{
  "num_hidden_layers": 16,
  "hidden_size": 256,
  "num_attention_heads": 4,
  "num_key_value_heads": 4,
  "head_dim": 64,
  "intermediate_size": 1024,
  "vocab_size": 3224,
  "hidden_act": "squared_relu",
  "norm": "rmsnorm",
  "norm_place": "pre",
  "norm_eps": 1e-07,
  "positions": "rope",
  "rope_theta": 1020.0,
  "rope_fraction": 0.5,
  "qk_norm": true,
  "attn_scale": 0.175,
  "bias": "none",
  "tie_word_embeddings": true,
  "parallel_block": false,
  "extras": ["exclusive self-attention", "value embeddings", "hashed n-gram embeddings", "a smear gate", "learned residual scales"],
  "init": "uniform",
  "init_std_qkv": 0.0392,
  "init_std_o": 0.0,
  "init_std_up": 0.0392,
  "init_std_down": 0.0,
  "optimizer": "muon",
  "learning_rate": 0.00856,
  "lr_mult_down": 0.7,
  "beta1": 0.9,
  "lr_head": 0.00877,
  "max_grad_norm": 2.0,
  "warmup_steps": 0,
  "schedule": "wsd",
  "decay_fraction": 0.941,
  "decay_shape": "linear",
  "final_lr_fraction": 0.05,
  "batch_tokens": [16384, 32768],
  "max_seq_len": 256,
  "doc_mask": true,
  "train_tokens": 253300000,
  "max_steps": 11063,
  "dataset": "wikipedia_en"
}
Each number is 128 + 32 x the weight over its row's rms, rounded and kept within 0 to 255. Layers, rows and columns count from 0. The size above them is the row's rms in percent of the matrix's.

# layer 11 attention value, 256x256, rms 0.102, rows 120-173, columns 128-255
size [ 93  89 115  96 107 100 101  93 107  94  98 102 107  89  93  91  94  96  94 106  94  90  88  98 103  96  97  95 102 106 100  98 108  89 103 102  95  97  99  92 101 104  92 103 101  99  95  99 100  98 104  91  95 102]
[[141 143 122 163 110 165 119  75  40  95 100 134 135 136  78 143 105 106 169 174 155 188 171 130  82 207 124  93 116 186 231 141 123 124  88 144 120 113  66 139 139  95  83 132 128 133 118 123 127 161  70 103 158 143 156  77 120 152 133 153 120 111 103 136 180 154 114  94  94  46 175 129 152  97 132 140 137 153 143 139 130 122 105  86  46  65  92 142 127 134 109 114 148 194 165 126 172 178 108 116 114 160 133 125 118 136 141 103  97  95 155 152 108 125 159 115 124 122 156 182 100 155 129 158 127 178 106 126]
 [ 97 106 141 174  88 141 145 177 155 151 126 132 104 121  68 102  95 138 103  46 107  96 119 165 123 140  97 135 105 106 187 103 141 125 164 115 122 123 114 101 145 101 132 121 121 111 144 163  99 102 129 110 105 166 113 118 170  96 119  97  98 150 165 126 110 127 143  98 134 138 174 171 134  87 188 127 184 202 141 155 132 134 172 136 145 203 166  84 163 139 104 105 108 108 110 135 132 136 111 172  89 133 165  79 121  82  93  93  57 113  97 127 137 171 159 163 123 149 121 103 185 112 171 136 131 129 123 161]
 [140 106  96 124 106 140 104 123 113 123 121 149 173 178 123 151 172  85 157  54 138 132  94 114 127 118 138 115  63  87  86 128 153 147 155 153 149 123 150 206  89 116 127 111 155 109 168 104 159 140 174 103  65 143  81 148 154 166 114 150  93 139 106 140  95 137  70 133 131  73 129 105 149 114 184 124 114 171 184 133  83 106 190 185 128 169  68 159 144 125 135  83 126  92  77  91  85 135 151 109 161  87 114  79 138 150 108 144 137 138 158 102  84 150 129 171 111 127 131 164  94 101 122 127 112  97 109 110]
 [119 145 157 112  94 136 178 187 129 161  95 147 150 135 114 136 179  69 132 143 111 104 152 112 161 146 101 155 126 148 157 164 119  97 116 115 154 101 144 126 193 154 120 164 141 116 174 121 147  99 109 184 138  93  91 129 144 143 117 132 123 138 126 180 156 168 111  92 134  99  95 118 112 141 123  91  74 117 101 118 119 168 130  90 109 104 117 133 113 156 120 132 157  87  69  95  70 132  52 137  96 179 130 116 129 176 119 111 110 211 162 116 165 116 160 142  99 123 121  91  74 129 131 147 171 151 166 162]
 [123 102 108 109 135 103 124 119 146 144 156 227 103 127 147  94 122 132  73 114 143  67 128 113  92 124 114 159  97 118  71 141 146 147 127 149 116 122 107 139 102  97 121 135 120  95 136 111 153 166 120 143  98 138 161  68 191 101 127 136 115 175  84 123 153 119 134  65 207  39 138  87 144 176  85 164  96  88 179  64 142  91  81 118 139 138 144 120 135 159  95 118 142  86 134  72 116 133 152 186 118 157  87 136 165 102 144 116  76 116 120  89  93 154 137  93  98 107 100 179 115  88 162 107 144 137  68  95]
 [194  79 150 165 126 200 179 156 147 144 162 140 112  89 112 160 203  76  59  66 124 123 119  87 137 149 141 140 128 151  91 140 124  60  76 164 132 125 147 140 133 140  81 153 158 109 169 150 105 149 130 148 103 151 123 109  84 125 115 106 164 157 164 104 106 122 120  99 125 150 152  95 140  62 122 111 121 122  96 178 119 115  85  91 140 155 128 126  86 107 175 132 120 126 155 134 107  98 123 126 115  91 149 171 164 141 136 129 120 130 160  82  97 146 113  86 160  95 135  88 141 112  96 170 153 132 144 169]
 [179 103 102  95 176  77  92 156  95 150  98 153 121 139  99 104 110  80 109 158 107 119 113 175 138 151 115 136 138 100 133 107 126 111 141 122 119  94 123 131  84  85 111 171  96 168  91 153 185 107  97  93 170 122 162 132 162 143 147 104 119  91 140 158 118  73 147 145 116 166  69 108 117  81 127 149 160 201  88 148  98  61 165 114 143 146 174 150 165 128 116 182 168 114 144 162  76  68 143 130 108 159 134 100 163 141 100 158 175 170 110 105  83 119 148  87  83 123 139 104 120 190 121 173 147 149 144 195]
 [ 99 111 146  97 129 133 141 105 132 135 107  69 149 131 149  52 149 105 144 171 117 123 207 113 205 119 138  97  92 150 165 134 112 130 175 141 132 154 124 129 148 119 114 114 120 199 116 105 171 162  87 108 102  98 113 105 134 120 138 151 168 103  96 111 129  94 170 139 150  66 201 116  67  84 177  71  98  91 173 142 127 154  67 117 145 104 139 134 177  61 120 122 139 182 161 118 108 149 148 192 170 142 108  90 205 151 128 144 107 137 140 142  98 113 100  90 125 138 107 143 159 152 128 131 142 154 175  98]
 [ 96 147  97 127 108 123 137 116 118 144 145  89 126 131 147 137 186 106  95 122 140 145 143  65 126 115 138 139 100 202 127 125 139 156 145 105 124  76  99 155 124 158 117 113 101 161 142 109 170 120 113 201 100 181 157  60  83 146 139  75  81 118 108 142 112 115  91 112  75 144 120 156 152  84 130 111 117  91  86  86 149 144 137 175 140 139 163 128 133 195 158 114 148 117 148 140  83 139  88 169 172 152 144  90  42 115 118 124  93  90 142 182 154 108 151 118 164 125 109 141 111  94 175  96 102 152 128 149]
 [114 119 168 111  64 113 166 127 152 138 104 117  97  71  93  70 205 153 154 116  72 145  76 133  88 153 106 152 169 125  63 138 119  94 103 103 100 121 180 165 135 115 154 132 134 137  84 171 157 171 125  93 128 146 167 191 211 103 181 112 138 111 130 180 145 170 147 133 116 111 154 107 136 117 111 135 134 146 130 102 161  94 121 123 108 154  72 169 151 135 124 110 156  65  89 128 109 138 103 103 118  94  74 104 150  86  98 108 151 134  90 151 149 120 111 176 128 163 143 118  84 148 120 118 138 110 145 162]
 [109 133 184 153  99 116 156 172  97  98  65 153 142 115 105  93 146 146 114 113 156  72 116 120 126 174 132  94 144 159 141 129 112 160 131 136 114  88 206  86 150 154  87 113 124 105 146  45 144  89 125 118 149 102 117 133  71 162  79 107 158 180  70 132  94 116 152 108  68 117 113 162 159 118 142 104 123 126  99 154 143 112 143  89 118 148 159 118 137 126 138 120  75 143 132 135 131 149 150 144  80 206 144  89 129  38  94 176 194  91 145 136 142 112  92 174 110 116  92  84  99 107  97  71 144 169 134 155]
 [ 96 112 127  98 131  67 148 166 148 123 115 139 115 106 107 161 193  94 143  73 101  83 101 123 123 103 123 146 106 166 128 130 150 124 117 150 177 102 155 129  79 107 121 154  85 138 147 110 166 102 119 135 137 131 169  82 125 125 125 146 165 134 113 159 109  86  88 171 150 136 137  84  80 194  75  64 137 131  68 108 127 138 135 124 152 155  99  77 131  47 142 127  75 132 132 173 109 162 128 134  84  77  85 117 141  75 150 112 116  94 136 155 130  89 210 169  67 214 102 118 150 139 151 173  69 172 135 162]
 [133 127 123 151 144  74 135 166 113  89  75  57 106 170 114 156 155  85 169 156 135 143 120 118 171 105 136 105 148 104 158 184 143 101 129 124 119  64 119 215 128  84 126 104 122 163 165 149 156 108  68 123 106 100 117 136 199 168 105  99 153 163  57 128 109 113 171 173 129 140 115 211  81 221 136 107 102 132 101 124 101 143 140 187 176 169 164 138 101 200 103 141 138 166 144 164  55 115  90 124 107 127 108 134 191  98 121 158 100 103 117 152 116 159 159 144 113 180 130 108 111 126 108 152 112 149 135 111]
 [ 95  66 116 144  74 124 139  93 132 109 132 175 134 130  52 124  78 143 128 130 167 172  86  88 102 141  97 151 111 140 124 105 103 108  99 150 133  91 119 162 150 138 156 163 160 116 120 159  96  86 206 160 159 162  61 113  83 125 134 158  74  71 164 171 134 149 109  50 101  72 163 143  97 126  47 131 101  95  94 110  92 164  73 109 108 116 112 132 109 130 128 124 110 158 125 129 165  81  68 179  92 113 107 173 136 146  81 192 123  65 109 133 146 150 131 114 103 154 103 125 169 159 152  95 107 133 135  96]
 [ 95 123 149  74 100 218  76 134 180 135 125  76 145  73 111 155 113 106 113 177 116  79 129 129 100 165  93 168 139 115 129 138 141 124 115 164 141 117 192 104 131 139 147 130 139 114 133 117 168 116 167 114 177 107 163 165 101  94 122 128 126 130 151 164 109 162 173 102 149 133 164 114 160 123 134 105 126 131 168 176 136 106 101  83 119 167 103  94 189 155 182 162 157 180  80 147 179  76 153 154 183 150  53  68 121 105 190  81 127  86 104 146  98 181  84  98 102 157 217 165 143 120 128 109 113 176 131 142]
 [ 81 102 147 137 120 136 159 160 191 124 166 189 149 171 135 108 149 129 118  98 138 134 166 195 121 121 148 133 193 121 159 123 136 187 137  80 150 131  54 172 160 149 105 153  94 159 153  59 121 164 133 161 109 103 127 143 127 142 102 143 135 145 149 110 172 134 149 111 136 154 119 103 107 151 153 104  84 137 127  79 175 124 116 143 131 135 147 132 103 141 113 103 207 139  78 152 175 135 152  82 126 122 123  72 127 197 124 141  93 157 175 188 158 158 114 106 173  87  96  96 108  52 131 148 130 133 157 103]
 [128 196 120 154 135 101  89  81 128 158 115 132 117 151 133 175 142  94 135 122 130 211  81  85 116  88 141 127 192 152 123  96 114 158 182 114 130 182  87 111 107 107  95  79 131 131 147 119 191 133 110  87  70 189 170 123 126  98 122 141  75 134 107 160  92 141 119 123 143 122 141 119 129  78  93 173 155 110 186  63 172 115 118 177  93 124 170 128 145 109 155  79 149 124 109  64 121 164 126 134 102 149 140 111 117 140  96 133 110 106 120 148 142 100  88  85 182 112 150 195 105 107  72 154 143  76 145 129]
 [130 117  55 202 160 140 122 124 169 153 134 103  86 124 152 115 107 170 104 113 102 122 140 154 147  81 154 110  93  99  73 133 131 149 136 157 103 139 117 178 110 108  60 127 125 117 176 107 131 147 138 105 138  71 171 123 125 131 104 127 142  73 164 106  72 141  92 121  79  72  91 161 102 159 140 151 112 175 108 185 113 210 157 149 114  94 188 168 121 197 115 197 174  89 140 150 132 154 186 162  94 147 155 143 165  99  74 144 144 170 134 106 146  99 178 142 151 107 124 189 136 160 129 115 177 164 163 143]
 [145 134 117 119 150 155 168 155 165 127 117 141 102  81 123 139 101 153 132 216 141 172 173 119  76 109 113  97  72 145 142 188 175 140 137 129 129 185  83 128 164 135 121 106 102 126  92  97 139 157  87 175 147 125 155 127 174 139 103 157 119 134 153  70  93 129 139 168 128 128 191 146 100 107 134 145  95 164  88 119  43 156 176 130  73 120 102 145  98 103 134 163 143 132 148 118 152  74 128 121 162 115 122 105 106 136 134 129 123 128 127 128 161 188 134 138  99 157 130 130 127 114 189 147 135  64 194 138]
 [ 54 131 116 131 177 140  87 111 119 118  52 133 142 121 123 129 109 106 105 123 132 203 115 113 136 188 121 148 116 129 118 164 201 157  87  99 135 119 141 129 133 192 124 121  91 140 135  73 172 120 149  84 127  89 126  73  78 148 134 136 128 115 217 151 130 149 128  79 144 105  96 109 185 162 133 113 161 127 138 123 146 111 136 131  88 167 116 119 140 109 165 112 133  28 111 120 107 133  78  97 111 127  99 168 102 144 178 120 158 100 100 119 124 128 152 101 103 170  77  86 129 161 150 179 117 126  96  71]
 [121 129 105 130 155  84 112 126 120 170 120 167  88 156 103 102 117 154 113  74 114 154 114 132 123 101 114 100 122 122 196  88 145 146 146 120 104  72 130 127  99 164  77  45 128 128 124 102 138 131 107 113 195  73 135 150 103 140  81 145 202 165 168 137  94 112 147 141  53 185 102 138  68 124 114 153 194 115 114 127 120 120 139 162 120 100 143 130 127 161 152  98 121 116 102 159 111 183  98 135 148 112 170 131 103 100 152 126 157 127  96 117 124  65 139 121 112 141 133 163 109 107 113 107 157 133 174 125]
 [189 122 115 106 118 156  88  66  80 142 125 165 148 163 100 137 159 178 102  97 119 158 109 157 107 171 173 139 124 112 165 115 181 165 123 121 168 110 117 105 133 186 124 151  64 203 123 125 157  82 133 124 126 128 127 134 127  93 113 159 101 125 132  72 156 141 137 140 162  67 110  50  97 176 112 127 119 154 165 136  88 141 119 157 121  99 102 120 123 142  78 176 140 119  83 113 136  83 147 130 182 148  56 118  98 139 190 122 192  84 143 176 138 121 115  82 144 173 132 145  83 109 124  75 146 143 121 103]
 [109  70 167 130 136 120 109 157 146 120 179 106  66 127 126 148 222 137 186 146 108 130 139  94 110 103  73 115  70  85 108 105 123  77 130  76 170 144 164 117  66 142 118 158  75 107 121 167  62  81 171 194 116 100 117 160 120 104 130 130 100 140 155  96 144 132 140 132 106  60  94 149 145 133 150 149 162 113  89  99 138 127 178 166 126 193 196 124 136 120 101 125 164  95  89 141  92 145 142  84 131  95 104 162 136  84 103 119 153  74 183  70  89 113 115 145  87 119  77 158 139 220 105 126 140 152  93 119]
 [120 104 124 102 147 187 126  63 161 111 141  87 117 136  75 189 114  79 126 191  76 104 125  99 147 170 145 126 121 126 114 144 150 149 126 131 156 114  15 145 111 145 167 110 163  85  76  68 177 133  97 139 100 132 149 122  62 206  97 100 118  91 155  76 103 150 174 121 133 106  59 126 123  83 145 204 157 115 133 118 176 164  93  93 155 127  91 148 113  83  90 110 153  99 130 141 138 154 137 128 187 100 135  75 141 112 141  74 132 135 145 117 165 153  62  97 143  83  98 117 124 111 120 138 114  59 100 138]
 [109 155 152 172 170 100 151 143 141 132 156 157  69 126 168 101  92 154  73 158 109  81 132 144 179 115 146 120 135 138 108 156  48 118  99 174 109 136  96  96 123 138 124 188 140 111 111 163 125 146 120  96 129 146 111 148 146 146  87 127 111  58  86 123 154 116 114 147  89 130 156 107 101 126  67 129 146 166 128 119 156 159 133 112 168 147 163 157 142 134 150  96  96 111 125 146 171 120  90 157 119 134 118 181 167 128 120 177  74 179 162 125 119 122 105 142 228 134 131 129 145 243 130  51 166  69 139 113]
 [141 152 122 157 152 136 145 140 138 108  83 181 145 159 142 166 150 170 101  58 145 138 159 117 127  96 145 114 140 148 125  85 108  98 139 116  81 100  98 158 131 105 142 163 117  93  78 154 145 218 144 106 129 144 107 198 127 126 148 153 128 111  85 118 194  99  99 127 111 191 146 193 121 122  86  93 114 130 119 116 149 130 126 120 150 119 174 152 124 144 160 125 134  89 125 146 150 132 154 165  82 150  50 129 132 151 146 151 137 137 131  72  69 106 139 129 162 131  84  69 146 156 126 158 163  89 225 126]
 [152 169 138 124  76  58  80 155 116 153 104 102 129 108 184 119 138 117  66 139 120 121 121 166 134  85 156  85 114 126 113 145 168  93 132  93 185 131  66 111 144 105 128 155 112 138 111 123 133 126 192 132 144 138 123  71 164 123 140 171  66 146 133 192 118 151 136 231 147 154 118 123 113 120 197 153 137 117 119 121 102 122 134 130 146 139  94 130 159 110 120  76  50  97 135  98 164 118 132 115  93  17 138 153 143  80 146 134 169 187 154 186 146 139 113 141 144 160 130 125 121 176 133 104  78 103 145 117]
 [149 131 131 177 145  96 117 111 152  93 124 111 186 108  87 146 209 134 186 143 119 189 103 172 117  79  71 137  71 125  25 122 141  82 107 125 110 175 154 143 102  84 134 141  82 150  66 162  86 154 158 138 154 142 117 119 139 157 131 132 141  87 146 108 162 110 135 129  88 130  97  59 185 122 127  40 103 133 118 202 134 144  63 124 152 159 132 157 104 182 186 123 109 124 141 121 126 104 137 139  29 148  84 173 129  89 105 141 138 195 133 116  72 125 140 157 161 127 160 179 119 125 142 135 105 123 146 177]
 [154 131 158 126 108  53 165  99  53 153  72 105 156 179 110 109 137 178 150  96 161 113 100 139 137 133 101 159 155 113 162 127 164 147 133 192 115 119 135  83 138 124 119 154 147  78 157 105 150 113 188 115 149 157 142 125 140  94 120 145 141 196 135  99 125 147 147 166 191 133 138 128 185 123 122 115 151 119 159 108 138 113 111  99 231 172 152 123  73 156 107  88  56 117 151 105 131 104  79  68  66 103 131 191 183 105  39 162  36 111 118 132 124 134 135 122 177 137 126 154  76 179 106 137 104 179 139 137]
 [ 76 171 113 112 183  17 146  83 161 133  98 142  92 112 143 128  93 144 146  83 130 108 141  59 104 143  99 126 105 111 140 106 105 154 130 115 108 158  98 117  93 183 103 160  97 124 157 177 107 116 170 125 119  49  64 143 118 154 154 137  89 152 143 192  87 127 138  62  91 150 143 101 176 106 127 103 166 110 120 119 130 147 152 130 156 107 124 138 119 147 145 119 132  90 124 133  96 128  84 100  91 177 144 168 125 168  98 120 135 136  89 129 175 103 108  84 164 154 106 130  86 137  89 128 158 117  69 128]
 [129 121 145  89 153 102 164 103  77  53 119 150 118  49 209 200 167 130  86 136 144  76 166 139 137 126 144 174  75 115 135  90 129 143 160 118 110 169 116  42 125 121 164 188 192 100 121 181 128  95  71 115 105 107 106 105 113 112 112  75  98 123 159 147 147 175  99 155  87  67 121 164 149 112 134  80 121 102 132 133  96 108 142 124  78 156 134 114 114  76  91 162 134 134 123 146 153 120 200 159 152  89 123 210 168 129 117 173 152 130 128  97 130 122 160 120 127 104 127 121 146 173 142 156 100 123 103 175]
 [132 164 104 123 122 129 182 101 119 160 111  92  85 152 168 147 122 163 133  53 126 129 116  87 123 151 125 136 127 176 103 101  81 179 127 128  74 114 144 118 125 133 156 127 116 121  92  86  87 139 133 164 166 126 148 133 149  69 147  97  91 116 116 117 120  70 118 138 101 159 104  84 144 154 144 111 129 183 190 152 184 158  94 151  93 122 204 132 141 133 137 136 164 161 105 117 159  54 156 154 128 177  84 182 140 111  97 116 138 158 116 155 136 131 175 110 123 106  76  88 146  54 138 146 200  97 165  84]
 [ 87 137 113 181  98 168 140 173 192 119 162 112 119  93 139 121 193 147 158 133  97 101 114 113 121 118 153  82 139 121 177 112 126 140  96 127 111 131 120  70 157 103 135 141 145 117 133  79 132 152 127 116 145 116 135 136  81 135  78 105 136 153 150 111 159  96 152 114 146  84 111 141 125 105 135  91 123 102 167 119  80 143  61 189 100  96 131  94  78  43 129 167 171 145 137 114  78 132 152 105 134 144  84  96 156 170  74 116 104 124 113 114 117  97 118 179 153 104 101  92 153 170  92 156  95 145  97 136]
 [174 138 101 126 107 168  87 126  44 134 113  87 118  67 142 168  84 133  97 133 171 127 121  56 110  97 149 162 134 102 107 101 115 136 141  97 155 130 131 124 126  69 130 105 109  58 154 103 107 110 107  22 147 139 111 109 138 140 134 128 102 130 116 112 125  89 147  48  69 116 119 157  72 144 118 156 185 141 201  89 146 155 102 101 150 137 147 116 156 161 107 125 139  94 170 119 177 108 130 113 117 132 125 132 105 146 183 121  76  67 147 130 123 141  80 101 170  64 176 166 134 113 107 128  87 115 129  98]
 [124 135  92 143 143 158 147 118 123 133  84 120 176 125 122 153 151 188 144 104 156 163 123 122 177 118 151 128  96 135 101 154 102 167  90  99  43 129  99  90 114 178 168 169 141 118 104 141 110 118 183 166 158 118 107 117  88 111 197 144  70 147 115 118 159  91 164 114 144 145 182  61  95  99 126 117 101 184 131 108 163 137 156  76 107 130 130 139 128 119 122 144 108 156 139  81 150 141 110 130 109 149  95 149 119 155 147 104 182  40 104 101 153 112 117 124 158 160  78 137 145 204 124  55 194 160 106  97]
 [104 151 136 160 147 156 149 162 109  74 147 148 143 117 135 129 168  90 101 113  91 144 109 111 147 171 167 158 143 144 121  75 144 116 141 141 138 127 139  83 116  90  88  78 139 213 124  97 145 123  84 158 171 126 186 146 142 135 129  93 140 143 109 113 113  56 186 110 141 119  96 122  96  66 140 127  95 118 135 109 104 202 137 137 180 135 110 129 104 188 137  92 107 103 149 114 131 140  63 124 114 109 161  91 145  62 137 126 111 176 138 143  69 159 169 191 116  62 111  93 120  61 136 126 138 175  99 120]
 [142 110 199 118 127 117 128 128  72 190  74 105  87 143 136 138 137 151 127 179  90 102 151 104 101 101  84  93 128 101 116  99 163 159 110  86 148 119 135 141 141 132  81 121  93  81 133  91 102  96 139 112  69 139 158 100 162  68 183 127  71  98 162 143  85 156  91  75 160 143 113  59 141 163 139 139 104 132 140 104 129 182 111 145  80 129 155  65 107  96 123 166 100 154 118 133 136 142  88  51 158 141  62 171 133 159 104  92 101 130 154  70  99 140 134 107 110 123 124 138 124 160 181 153  42 142 146 102]
 [149 131 163 161 153 148 117 135  61 200 132 147 105 113 189  95 105 124 136 106 108 126 149 112 136 170 118  71 145 149 159 116 170 122 177 134 121 133  99  94 146 212 150 107  82 107 157 173 136 102 110 126 126 132 153 111  89 130 134  59  91 160 153 166 124  79 108  63 171 119 104 170 140 175 133 112 142 139 142 101  84 159  91 133 157 102 108  91 109 104 106 152 132 116  67 114 116 139 150 141 108 158 128 175 126 113 143  70 158  63 119 150 124  98  89 152 124 144  85 172 115 129 135  91 122 141 133 152]
 [168 113  99 107 103  99  93 120 136  50 180  87 129 128 101 146 149 154 117 116 130 172 127 128  84 127 118 158 153 178 102 207 230 171  72 155  96 119 185 144  45 110 185 114 171 101 123 113  96 100 125  93  77 117 124 112 137 150 162 148 141 139 132  71  96 139  92 149 137  91 116 102 143 191 133 133 132 144 144 139 135 185 100 115 150  91  94  92 113  84  74 138 118 131 124 124 154 152 153 106 201 115 122 186  94 112 112 143 109 115 202  97  98  95 156  79 159 117 155 112 209 105 113  69 171 108 152 123]
 [126 112 189  50 123 114  95  74  81 144 134 119 144 145 104 141  96 132 157 157 165 146 117 138 103 162  82 186 175 123 110 103 204 145 112 132  76 100  88 125 114 142 139  94 140  66 133 133  83  96  64 138 140 111 131 115  94 158 158 105  75 123 111 144 150 130 186 103 186 165  97 125 157  79 100  85 167 138  95 115 125 107 102  80 133 143 111  87 123 116 116  81 171 126 137 158 112 147  84 166 169  93 171 110 131 121 125 139 128 207 166 133 156 137 120 164  77 147 117 116 143 137 150 166 140  97  87  96]
 [108 151  99 128 102 127 126  63 102 128  52 156 116 125  55 125 133 110  97 120 164 172  93  80 122 113 189 124  59 141 184 163 130  90 134 169  95 102 194 138 183 141 141 183 141 149 153  83 159 122 114 103 144 118 135 116 163 141 143 189 102 163 128 134 164 150 110  66  63 117 108 138 137 152  83 109  83  89 181  59 156 111 146 115 134 163 115 120  95  90 147 145  99 162 111 113 144 129 119 147 113 152 111 160 133 163 173 113 143 103 173  79 126 170  81 135 118 135  73  61 157  99  97 165  79  94 148 133]
 [ 87 143 170 212 142 174 159 129  98 103 172 155 102 126 155  84  99 169 103 149 102 149 125 193 113 133 150 122  84  76 158  98 117 121 152 118 144 144  76 118  60 130 111  75 102 152 153 112 161 156 105 126 131 168 165 151 108 150 136 162 135  70 116 134 135 121 137 147 130  72 110 110 118 121  86 113 103  88 143 101 104 100 110 104 160 157 114 152 126 205 143 104 190 120 110 184  76 109  89 162 119 143 101 161 168 130 105 112 163 146  82 113 130  72 126 128 172 127 130  82 114 110 136 135 148 166  91 129]
 [128 117 134 159 126  91 126 203 151 130 153 125 158 158 148  97 104 108  98 142 129 151 138  78 111  91 156 159 140 147 142 160 167 166 111 116 117  82 119  91 157 103 145 101 176  66 151 119 185 147  87  99 139 124  76 129 121 152  78 182  89 136 122 100 161  22 192  70 138 210 151  66 124 159 183 146 115 106 160 114 117 149 114  82 106 100 108 144 112 104 104 121 151  60 144 170  93  90 152 101 147 148  93 108  83 156 110 123 112 174 130 137 106  56  57 132 146  99 194 123 139 169 120 144 116 152 174  95]
 [126 128 170 162 111  36 141 205 159 113 188 188 100 103 120 117 173  85 119 116 184 120 135 101 100 161 124 158 103 139 114 136 118 186 124 150 118 114 119 143  33 147 157 170 159  80 146 180  87  96 155 142 124 155  49 138 155  67 131 126  95  94 161  98 133 131  94  95  60 145 157  82 159 141 146 173 134 123 194 134 130 114 114 107 115  92  84  82 107 114  98 109 106 120  81 130 139 177  89 153 130 111 114 162  64 127  50 155 119 140 141  94 110  63 139 119 125 118 131 100 105 129 105 125  66 118 125 147]
 [146 114 121  80 150  64 103 124 107 178 110 116 109 129 189 116 169 142 132 107 104 151 102  95  98 138 123  92 141 107 150 178 170  99 120 141 140 154 131 107 138 199 119 134 122 137 160  99 137 102 168 105  72 152 157 160 152 111 102 121 107 135 100 120 126  92 132 109 111 163 145 163 153 121 108 172 121 148 153  64 138 140 129 117 121 121 140 145 175 189 118 163 107 187  84 140 163 118 217 116 181 136  88 136  96 117 164 122 132 132 156 167 221 138 136 133 118 173 218 108 109  80 123 121  80 166 150 115]
 [128 163 175 123 148 196 148 130 146 170  99 159 130 103 114 149  64 137 120 161  98 144 102 104 151 137 123 146 179 110 110 162  79 135  75  67 150 116 143 141 177 168 120 125 105  90 132 118 174 169 207 177 136 150 138 183 123 124 134 122  70  84 132 125 130 141  85  98 101 133 155 108 117 149  97 179 166 250 137 143 112 130 128 122 160 119 110 164 118 124 165 149 107  92 145 145 153 118 165 139 125 131 113 137 171 180  98  90  90  97 145 125 127 141 178 122 153 113 153 137 104 156 132  99 148  51 217 115]
 [117 117 141 156  66 125 100  99 143 120  89 127 161 151  81 136 141 114 138 151 104 117 102 149  90 145 145 173 124 158  60 124  91 110 120  90 120 140 129  95 130 154 105 147  81 108 162 140 157 126  99 155 178 100 126 162 113 121 135 150  91  89 148 154 130 156 168 100 101 140 138 175 102 155 115 130  92  96 134 227  97 165 121 142 122 132 166 180 136 117 127 195 177 126  91 163 135 205 118 118  59 158 132 124 154 199 120  58 136 152  89  93 177 140 151 141 141 111 135 146 133 126  99  95 136 126 100 112]
 [110 121  96  95 133 120  97 172 103 157 116 128 106 151  98 181 146  99 124 120  89 109 164 125 133 145 156 122 183 133 145 126 123  95 130 140 121 164  94 189 128 163 186 127  84 108 128  74 120  93 117 138 122 139 117 121 126 144 178 134 149 161 103 164 137 142 135 149 127 167 167 128 172 189 102 126 177 191 129 129 121 176 207  83 161 142 160  90  97 217 102 204 107 146 137 170 102 187 116 145 135 112  65 152 164  78  76 153 111 138 188 140 184 191  81 119  88  91 145 174 113 148 102 127 119 181 108 166]
 [126 163 108 168 155 106 149  46  83 150 162 171 121 103 111 131 110 109  81  93 119 154  89 149 157  83 119  77  78 162 155 111 111 105 165 138 170 149 132 188 120 156 161 112 142  65 134 146 114 127 111 108 152 141 104 162  97 133 100 162 119 111  93 148  85 170  97 116 147 146 150 120 105  96 126 114 135  85 147 131  98  52  91  92 145 128 102 217  99 157 177 119 108  82  93 155 186 127 110 181  91 127 164 147 138  56 161  85  78 160 143  89 101 133 131 106 153 161 181 149 126 106 143 131 111 164 118 145]
 [126 135  98 185 110 106 163 169 151 108 184 161 130  69 108 153 122 140 108 197 162 128 162 113 129  41 141 111 120  92 120 159 107 150 103  93 169 166 156 131 136  96 115 124 113 126 144 115 119 151 126 118 111 166 121 126 159 127 131 122 116 106 165 111 162 122  96  80 146 163 136  86 122 145 150 159  66 131 166 145  89  62 146 138 102 122 114  80 135  79 176 148 148  96 149 135 111 123 140  45 123 136  88 128 147 144  84 137  84 168 175 119 104 100  67  85 180 104 100 113 158 133 139 110 143 162 125  95]
 [ 81 119 111 130  98 110 132 139 106 122 107 114 154 132  86 127 115  60  89  77  87 121 136 151 125 113 105 155 161 122 195 127 160 138 103 125 122 174 158 112 148 109 159  84 152 101 101 150 125  90 146 160 146 139 171  97 169  76 133 136 123 100 143 172 155 125 124 159 166 106 104 127 141  68 171 158 119 129 151  88 165 123 142 115 137 151 151 224 110  65 143 148 152 169 153 133  61 150 250 116 172 109  77 145 103  95 171 135 165 177 147 157 180 133  91 106 152 151  92 126  97 147 200 110 147 125 112 118]
 [204 127 214 137  62 127 148 138 129  90 109 134 141 163 111 115 100 105 123 163 118 100  79 132  92 100 156 160 138 123  95 120 105  99  97 130 187 110 114 103 127 112 103 170 128 132 109  70 183 143 134  70 223 230 121 150 102  96 113  96 168 134 141 133 173 109 112 125 144 134 155 135 108 116  66 138  73  79 140 122 119 173 100 126  85 131  78 158 146 134  97 158 171 212 122  90 178  50 160 112 146  73 125 138 116 152 164 114 135 155 160 141 140  77  99 175 156 111 163 115  97 141 136 127 153  97 146  97]
 [110 132 111 161 131 176 146 101  56 174 137  98  96 109 101 140 123  71 165 127 117 169 107 201 136 116 171 139 123 119 141 103  81 158 170 104 178 117  80 152  85 104 184 164  92 153 121 165 112 126 137 160 118 168  83  94 150 142 147 128 165 101 154 112 134 160 121 172 167 126 193 121 154 163 101 132 111 107 129 146 138 109 111 146  65 191  73  86 110 177 127 134 156 149 117 108 162 115 118 185 124 177 135  55  86 113 118  90  82 124 132 112 160  84 131 191 105 158  76 141 130 144 178 116 115 177 136 161]
 [184 105  92 164 211  96 143  96 117 119  85  77  99 190 134 135 141 134 108  89 126 144  87 134 127 157 155 111 143 150 118 149 134 137 145 144 104 100 203 117 138 119 125 181 107 153  58  67 119 123 138  78 132 156 107 115 138 115 102 130 160 168 137 119  86 135  96  58 156 131 140 131  58 153 129 131  83 120 120 147 141  94 146  68 150 128 149 162 147 124 131 128  69 142 152 105 132 103 151 107 100 176  61 136  98  99 135 139 111  94  80  45 121 160 127 188 133 124 158 150  87  82 123 124 115 162 126 136]]